config.toml
n_layer = 9
d_model = 768
n_head = 12
n_kv_head = 12
head_dim = 64
d_mlp = 3072
vocab_size = 8192
activation = "squared_relu"
norm = "rmsnorm"
norm_place = "pre"
norm_eps = 1e-05
positions = "rope"
rope_base = 41600.0
rope_fraction = 0.5
qk_norm = true
attn_scale = 0.125
bias = "none"
tie_embeddings = "early"
parallel_block = false
extras = ["local attention windows", "shifted keys", "normalized values", "value embeddings", "hashed n-gram embeddings", "capped logits"]
init = "uniform"
init_std_qkv = 0.016
init_std_o = 0.0
init_std_up = 0.016
init_std_down = 0.0
optimizer = "ademamix"
lr = 0.000192
beta1 = 0.9
weight_decay = 0.46
lr_head = 0.00703
warmup_steps = 246
schedule = "wsd"
decay_fraction = 0.869
decay_shape = "cos"
final_lr_fraction = 0.05
batch_tokens = 65536
seq_len = 2048
doc_mask = true
train_tokens = 881600000
steps = 13453
dataset = "wikipedia_en"
Each number is 128 + 32 x the weight over its row's rms, rounded and kept within 0 to 255. Layers, rows and columns count from 0. Numbers have three digits each. The size before them is the row's rms in percent of the matrix's.

# down: layer 2 MLP down (transposed), 3072x768, rms 0.0168, rows 2822-2881, columns 528-575
# up: layer 2 MLP up, 3072x768, rms 0.0204, rows 2823-2882, columns 528-575
down2822 092:144134129113114151131153165143143117116204121075110123149136075127109144107133154153129110110108111164053188176151118093126128137121166109123098
up2823 096:109099063142088168141089117151166122154164099062072169100151122147125108170141203196105121157128185128123109127186142189101181120142172088112090
down2823 101:117148102124070169164080103138150159182185131132127141148120096187087139147149145099104153180131135137139125133063126105170143140105153119106084
up2824 105:117159171097160066053159101115055149171125136173183151118100148103093097095108120146120123145158146122123137146135083154123149134125057126183114
down2824 105:112160121139085114064142118122117066184100110189159160119140088099120161090146120164098096151115120149147130185113110103104145110178106063163118
up2825 096:120145113145130099144125074077119144137084129131162145140162173116115132127113145080148140174145153104169122136134179126151127123153146151162155
down2825 097:138170150098108142145123135136170124113116160171143150136205091125130123160182117138142118097152150107086163123125132142108169130138169132172181
up2826 099:104140177148145199102151165136112079158145127127143130138157164094101152157105127211141162083151112155116165135061061102090174096156134092086124
down2826 101:123121148170148154160098161100091144158155117115117073118176133085107086140150160128175125112161127132101157148131131121153183066083135146110146
up2827 104:096110138126123118117093153128149166125160132152164116158105124130080179127166131109157164140155092157087088122146171123076074041143144108127138
down2827 103:124117205152090100136104095070100156106128160150134153156111126196130141120171160093139121088121132139160126124160159131156122118090073113122102
up2828 097:060085079140179112175123119136090147122116099142177146096078149140166073130134059116122122122098157112078140141126144126165161122161170148128103
down2828 098:106117132090131115143185106103130101136120100123133120092098081196154195102140121141152087119088146112143100141155099120137115162128111104106044
up2829 100:159112112202070099072112051107064118127158157089073061163109128106086133151137115158116123156114177158130101142090220176133120167127149094111137
down2829 100:083151096143107172133165156148092093105099083095101128136112140163078097148107140060110060128130067172151183171085132169081144104116144188164165
up2830 090:099148150142111139138134095156137137138157164141105074125123148114105169062101090100110167111087174117108063157117164125118152112127133097118136
down2830 092:105179132083176120063143135087152113074121108137150156134096122140133130120129106168111128126105196156114157059155083109081127127120097137118146
up2831 095:054146173156125121138115201112074129115152085136197102140157120122058080102131139192123181152115062108099151139195093115083137120143120130170136
down2831 096:130177116084136134085065084092147072147167157132129105090132122124122078081079115133081150138146135079090114089117103164131174103089101099100171
up2832 104:051083095154136160139144138089156123122120179088179114127075083137116144151174115104174210082110064106114074145158089166107134115180189131175088
down2832 105:138130135123104068184094080104097103149102159127121148194146081114143126140164159077178144071055168123116119164110162109115131089086086157174156
up2833 105:102149195117165136159179135108067168164088110071105100122105117069156201079119066154117168064181144110117095097102142131112124108125136116088054
down2833 106:114102102122133132156135104089144150140082150141088155107113149069071108112125136100117114051112083170114151137115090075146143082061151113104044
up2834 095:054101133160170146189111147056168122108096072134163137076125185086150090123106148115153172097133108075097096139105182090114164119096157143110117
down2834 096:045125101033111112144181078101121162172085099184122098132174132183171126138055110128151161089176164126144060096170167064109122144175122130105166
up2835 098:157114160166094149151167065106123172148139145069131118079092123174088202092122117134125127100112171161117164095136148114119101127124159107145109
down2835 093:112124141091188149168161227129074106136129147158125119156140152058084072178178135091150156148132061108142114159122127138127156145156131111102124
up2836 097:189134166125115167122104171143150102109123205113171191126172106143102136174130114108138157136133119146102126085138169105083129087169054088138153
down2836 096:118085084144161117082131141128094131087117108114154153128093158158127110186130135101126135127138132091112171149125126149107156125153114049161155
up2837 096:103130195160182169155151183142069105158105097170147165146121133080058133117157118170134137192107187156078110199113112111117140127210121156124183
down2837 097:136147130105144109140165143110178097178112186127113119113107115101131181163135102153135131128156137094199116145110092176130156131180132127138191
up2838 097:104090195169069069160109171151156128179106116119215091124094161078097145186104082163162146162189062148166159143062182158098100091118086127174165
down2838 097:175125099059091111166134140162115135141147186145149115141111077133123065100063054148151067045111064147140089140095159158124063155148090139139232
up2839 095:115149153154135113115113136087155134137193148117143154122143128093139144136101128121110146162121128122157133163147151142143119124135088142091130
down2839 096:140115101083154134071105100101095128131139081119113184122118147123180100125159119155170141093115111071164158124153114097202106129084110067168143
up2840 104:166097170170171138139131113118155150086136170131132168144162134117092117129104125137177162129150084114120148096138148182195141120128104094070118
down2840 103:129111166125137143113108122202134125136170149103130162123156132143082102097131076112131132118102089064121198151177142139111095151106134127123071
up2841 098:163055093157075122215192112117107109118126124105146129141089152117114166162136168107119141091131112166173114123166094110119171143140138111146166
down2841 099:101060149135092149127147142140150126116186158173160085102115137110115134140150107103081137103108121166120175121114138183094064085064119105180099
up2842 101:076123127138167119046133119139137168163134124145098121116157147129145163138149110182089155165147133116115127105177127197153140107200118131133162
down2842 102:148184099151131141133126119148113131063092144135117061072113100135124160171067131108095151072145086101087124151131130157099064091143126095113138
up2843 103:105092173145075089146138133116078155129106105173111115104111146146085095124129108121121153185206103167125156118134139137205104094105158145068131
down2843 100:097069150158139074179139171167118138108137067134183102111088080085115064180131119104143106125148111120096121095148111105114132059126138082135105
up2844 075:126155117122114142074182122096157092130182147142173131129151140175096146151121100129153097175134138144158119181122098148080120067089150092182129
down2844 085:147115155141103142156110161151088155123101109134130163138126106119161147150057154133161118112142197138104127108173134106138104108124111134139141
up2845 096:128090138141103165159115115089108174099116117092141173148135174115137115138102159198151143129136105120155155161038151149124206068176129132151152
down2845 092:101104102176101156165102220170165152131149127121086071122151106099123111134146135119166143165143144112141103204186071111121139101104147151115056
up2846 099:136158092096138127123163164114149123171119208132166155168132168136129143106131103157108137146161128148132197109115154143165135123076067139143079
down2846 097:150064169132125111155177170109160148183098158035124165170138140129093142136135119104116036143162182130090194122164157111082110097056123128137065
up2847 099:138127154157122119083096137119171142177087105101154130147150075081122087121155139131164120103131085121180089079144133126105096105175142115107141
down2847 100:045089162096201105120093127143136089175140093125111136146130107128177098142116083123164151125164148127151116123109144180131155095122135082138148
up2848 100:086157127108114127098064108083169126130164125167143116155150131120060158137123136145142168126141143149128125113139143085118150120159085095158177
down2848 102:095089064096180115114122089166126210109154120092129120129130122169132148095151116140146184085178116140093144103087114056079117217213165112154157
up2849 101:131103081129129122151115099080129167133138123156163160121113123172022141146187163092142129142172089088154095190065099149064121155114081176136119
down2849 091:107173158165140099152103160104120181145172150176083099113158107150090133108203152075118039102159064148081090121134118129140142205099108113098032
up2850 102:107098098117160139108118160147164143146128120129196117134128111158104091117205177102096131144113116134087192144069115160055153113160128162142078
down2850 105:084143151094122111139150111083063154106212149116172107142144136184147096115110069180092139153126141163219125152140135137154105177138160153142102
up2851 097:110124144104114151119122164059126126089108096120131091179119229100114155091061165153162105107115188174099174130125160114103153152108070153150180
down2851 096:124113093136108084204077126072073095106176099152064165122132088109144101113090170178143115109081119095143093088135096095179165210103113143198127
up2852 107:142117176150127144126167166071160148110096066140114160063088122123113160136073152130136146175107110096160137152172156117103134110142108127165112
down2852 107:114078164157090124145089129141094118086104126139089201180101155106073098108167137141090153118168055118138176128129107118152094108148219086136092
up2853 097:109120113174090159138084116156094222085111147132091113136145207149089205171166201125128120067141071123173125065147121124109144122132074147103102
down2853 097:070112105086175158125148135059139130079098069222088157097128118117080163113073109090135106146150132116089070170092152155126114161083110143152167
up2854 097:072131139096105058124153132135166120096069103178111141138127103145155081150121140167093146172128172068113158099137097149130111108106060088125172
down2854 098:086113146079126106158090139112165142073101097180101103104165117124097098122123158180085148147145127110182155150110129145085109136127103141105149
up2855 097:156097117144138141055099123099156135117143160108123142118131139080132139100092101141169132079175086123124116131095114112102161106120146105177148
down2855 100:146129155105164142126137171113131125145105168095154083147168167103141192048118111150102119163094154130101152114166146140116107110104153128125095
up2856 102:122153205231067185120107134084122099109123154102102152200164100113084173114170131130168158124121122153141111192161126184147115093133158179086140
down2856 104:117131102137131117181143095094145064088115167146163136148152146123082161109170128125166185127126092168167176183193069153113120116105141157186090
up2857 103:092127101133146129151080165095169151138133162145176130180126109105119108117113113124158104136170132131116058094201121175095125156069097118123116
down2857 102:075077095184085099119174072099130139160194180135129149167152130150149118198173136187127124100171204094071085135177078122152144163125074049125146
up2858 105:105141192111107157131118155095168089142162159133166161133186142086109119128096177168107086152129106123175163135213114124077189145088145055096105
down2858 108:192145128159122092086108112117078103171114127162077176133165018154062135149157105128125178113101137115067099133083080171096156118136146108091120
up2859 103:100124141143125116098127077182150103104077084126176140133136131121095165157122080153111149187128095138114168092076100120104119167148111073174171
down2859 103:073110121090151105118158145166149099140133163138112145145158176111166104180158143106196116116127099064104123070100143065138081152133101102181132
up2860 102:101126102174072094085172103142114217129157128133124116125099196110105142148072163201152166155078070130116098123198137159123140089165142132113162
down2860 101:121075180169192106086133103170138111140153146102139160114123176147115130122176070140140171080157145131200120083124112143127095134140105144166139
up2861 091:131139120140119125133138083132127112086082121095107164056147154099126115169141158095198139109131114130124170119145139135142119103201078113107083
down2861 092:140180157173159103156097138125108137049128128116116126177127077165122138140092127120127080134160142054101184153175076136123161137078150152175124
up2862 096:112115128107178083125130136109116149171066166155136197215125184076084173115181158099188163093126088082109140139150102145063186121152075165171154
down2862 094:080073168114091100144132098139124175075096158116090157143126156147072138113138132104108142180110102108186138101098129129109201143104144124127147
up2863 098:188075153203093139158141166098117121106143129135104172151119108149136131121127122194107134112154135126166118066152152135064075113158105204140086
down2863 098:141155158106114173072153161123119139163174171122161138126130134116125146111130149127109092130093128136103128141072096132183128070106130141098084
up2864 101:119095111147148177181105138139187106099176098121102140101128139172081098132104077172145187130207093166148097122163167087117152146133149142143138
down2864 101:199117110170165092157143130111134147182185107184062153100156123201120109116066138128158171187173171121164120175159126076158084162194113113143123
up2865 100:161124149120110123083149095065124136173197064136111123158184126111085156115129140093068141130130127104098151109146167127121079164144106158153099
down2865 102:133181130117105171114154164086169128061146095084124104102114107135152120127125109155175099078185108175133146175157159093101096127139078154109149
up2866 101:098056151144084145108110127130100122141085118170136120070169117083140188170143166131152132099180126120141145091177181180124119177149110149124115
down2866 100:130134122095195121121117121147176162087069129191104106111141109141131134148078110147179191131137133176111092134170117127106113166193138155080111
up2867 101:146145170147084174133130083145108138179182122134158113146111147118122098133167127153146154154178092147083086127146085193069137089127162186137110
down2867 103:201152140079148148141121043091113138120091188123162122144142102083140193065134094112118100153141229165095137125146143170177159154107058111116109
up2868 106:113166163133133117134140104131072141118105139122151131101134188137158079103165126198060152121140064115169134170091171135174150111188122111124060
down2868 106:139091102179132116143111139112106099140065167059116110100129109130115121173125186167169132142085099147159129147108125135113121127109157110177124
up2869 104:094088137174145134168103151127193147173119104123103203134137107105055179147106097174109125143103129135116115138164097129067146119148151070156119
down2869 100:158128142178158088110121116102132123132112121137022193137161000134079120123127067131160140131139162159113119172129097125111112087119159090093093
up2870 094:099115147117157175150083134112183158122087094120172109127174139117102190105109127117052148095083144097118130124084216138095102112157064125112139
down2870 097:183122173156182101167170125116160145124089143169143147096101066115154145125120103112126156102090141091154156125115060105152117123205115091147150
up2871 104:096139125146130151154102147128176202140173077078110098155095126097101172136141162155088158129132043104096147119131093107141111102154092126172126
down2871 104:065099145077144078178138111123139143114144123152072147118147029127149108121151149110117096097094154121128124164132081082132109112145129162175073
up2872 097:116175139114106072111077114107176115147080130089172121149071138067150110122190126116088183132144156119064184136126080108121169162136083167110229
down2872 098:115149082145124153137123161129078127133078094148114093123169108153094116149113136114110133104123142151115124141121134144113148089145085116116143
up2873 100:160162153090144148165120092100126155115132166126148137144135126140118134139098122146119101124079134051201115053127137142110135154170174148119130
down2873 099:111117135108133128108135125074102162116183105163167173088196149139117134109201158215145075076152079139128109114135075163144122130125170132174080
up2874 105:132086114132167078067132117090168136094118124101177101149132102096079124139100178103129187136106076118138111096112084121107066082097058113156164
down2874 099:153096149142144101114098115134146167140132135127171117145114080084121085109112141107173121109153169133108075130118069110127079049106122089143130
up2875 097:135174108133107131085106150116126116177143106096130170137050189170116118133143120137127171132140085142176152091056149116113170108118160116104087
down2875 099:119144178058130144110110115059100132185082117133151161137080168097057165075072089145145116122121141155121153100110126127121104143156121118082147
up2876 103:084073112166113078069145090186119108158120127124174168104125155064125115124105088181166137107167114070122131131175139180125147140163136093113149
down2876 103:123089077118114179095193132130112115132150143174171095129136167189106131028135105139150103155138077134116096098116137169148128142122086082111148
up2877 103:053137106181121190155072124089131110173138103152142184132181184119131095078106173111196125076164142158094158081116055139117109119184064098137178
down2877 101:075142130124123138130067102105120167184169161171112171131130096130170096080152118126193106086153127083138164125112154112126180076114132132135071
up2878 096:070129137171145111171156088144086162159118126118133119208092086090100130125060120082215101164101134126109081083172128115130105122094133069177096
down2878 098:143111095116105074088164123170155127139160132142098117042173096144140142099110132118085136153110165138161154134107129111112117102115109129155102
up2879 097:093201145207083148156123101150079131155080107102121091162090105088128122155154139135078153126112139150106159137141130255164121165133200141124049
down2879 099:171119153151130153163160134145142161120134170118101108102124101211143103116117136201127081113110148151106195114122105087118171140161117132123141
up2880 102:109150108142098127119155130085172063130080075142094042041132140133107113144143130149156151194104081081150097095176161141172168113134158137183074
down2880 101:157093177172086124079084163177145124162135082126143163096128108086056128138133128131168135213097134069146123116092107133131097133114128139123135
up2881 102:135109100068098152102132194113196136123104167121067089119077109137121158185102128166104126126073118120127103159151120143141115160148105129131096
down2881 096:091126156088141170136121137137111103046140147088130158100084131102116131102101145157103093082192159158172154131182153073108132067168171145089110
up2882 105:148137147134148129153119067114081171135136118135109171179078103200147142147155140113096101137093130104144120074146195156093141124112152151121109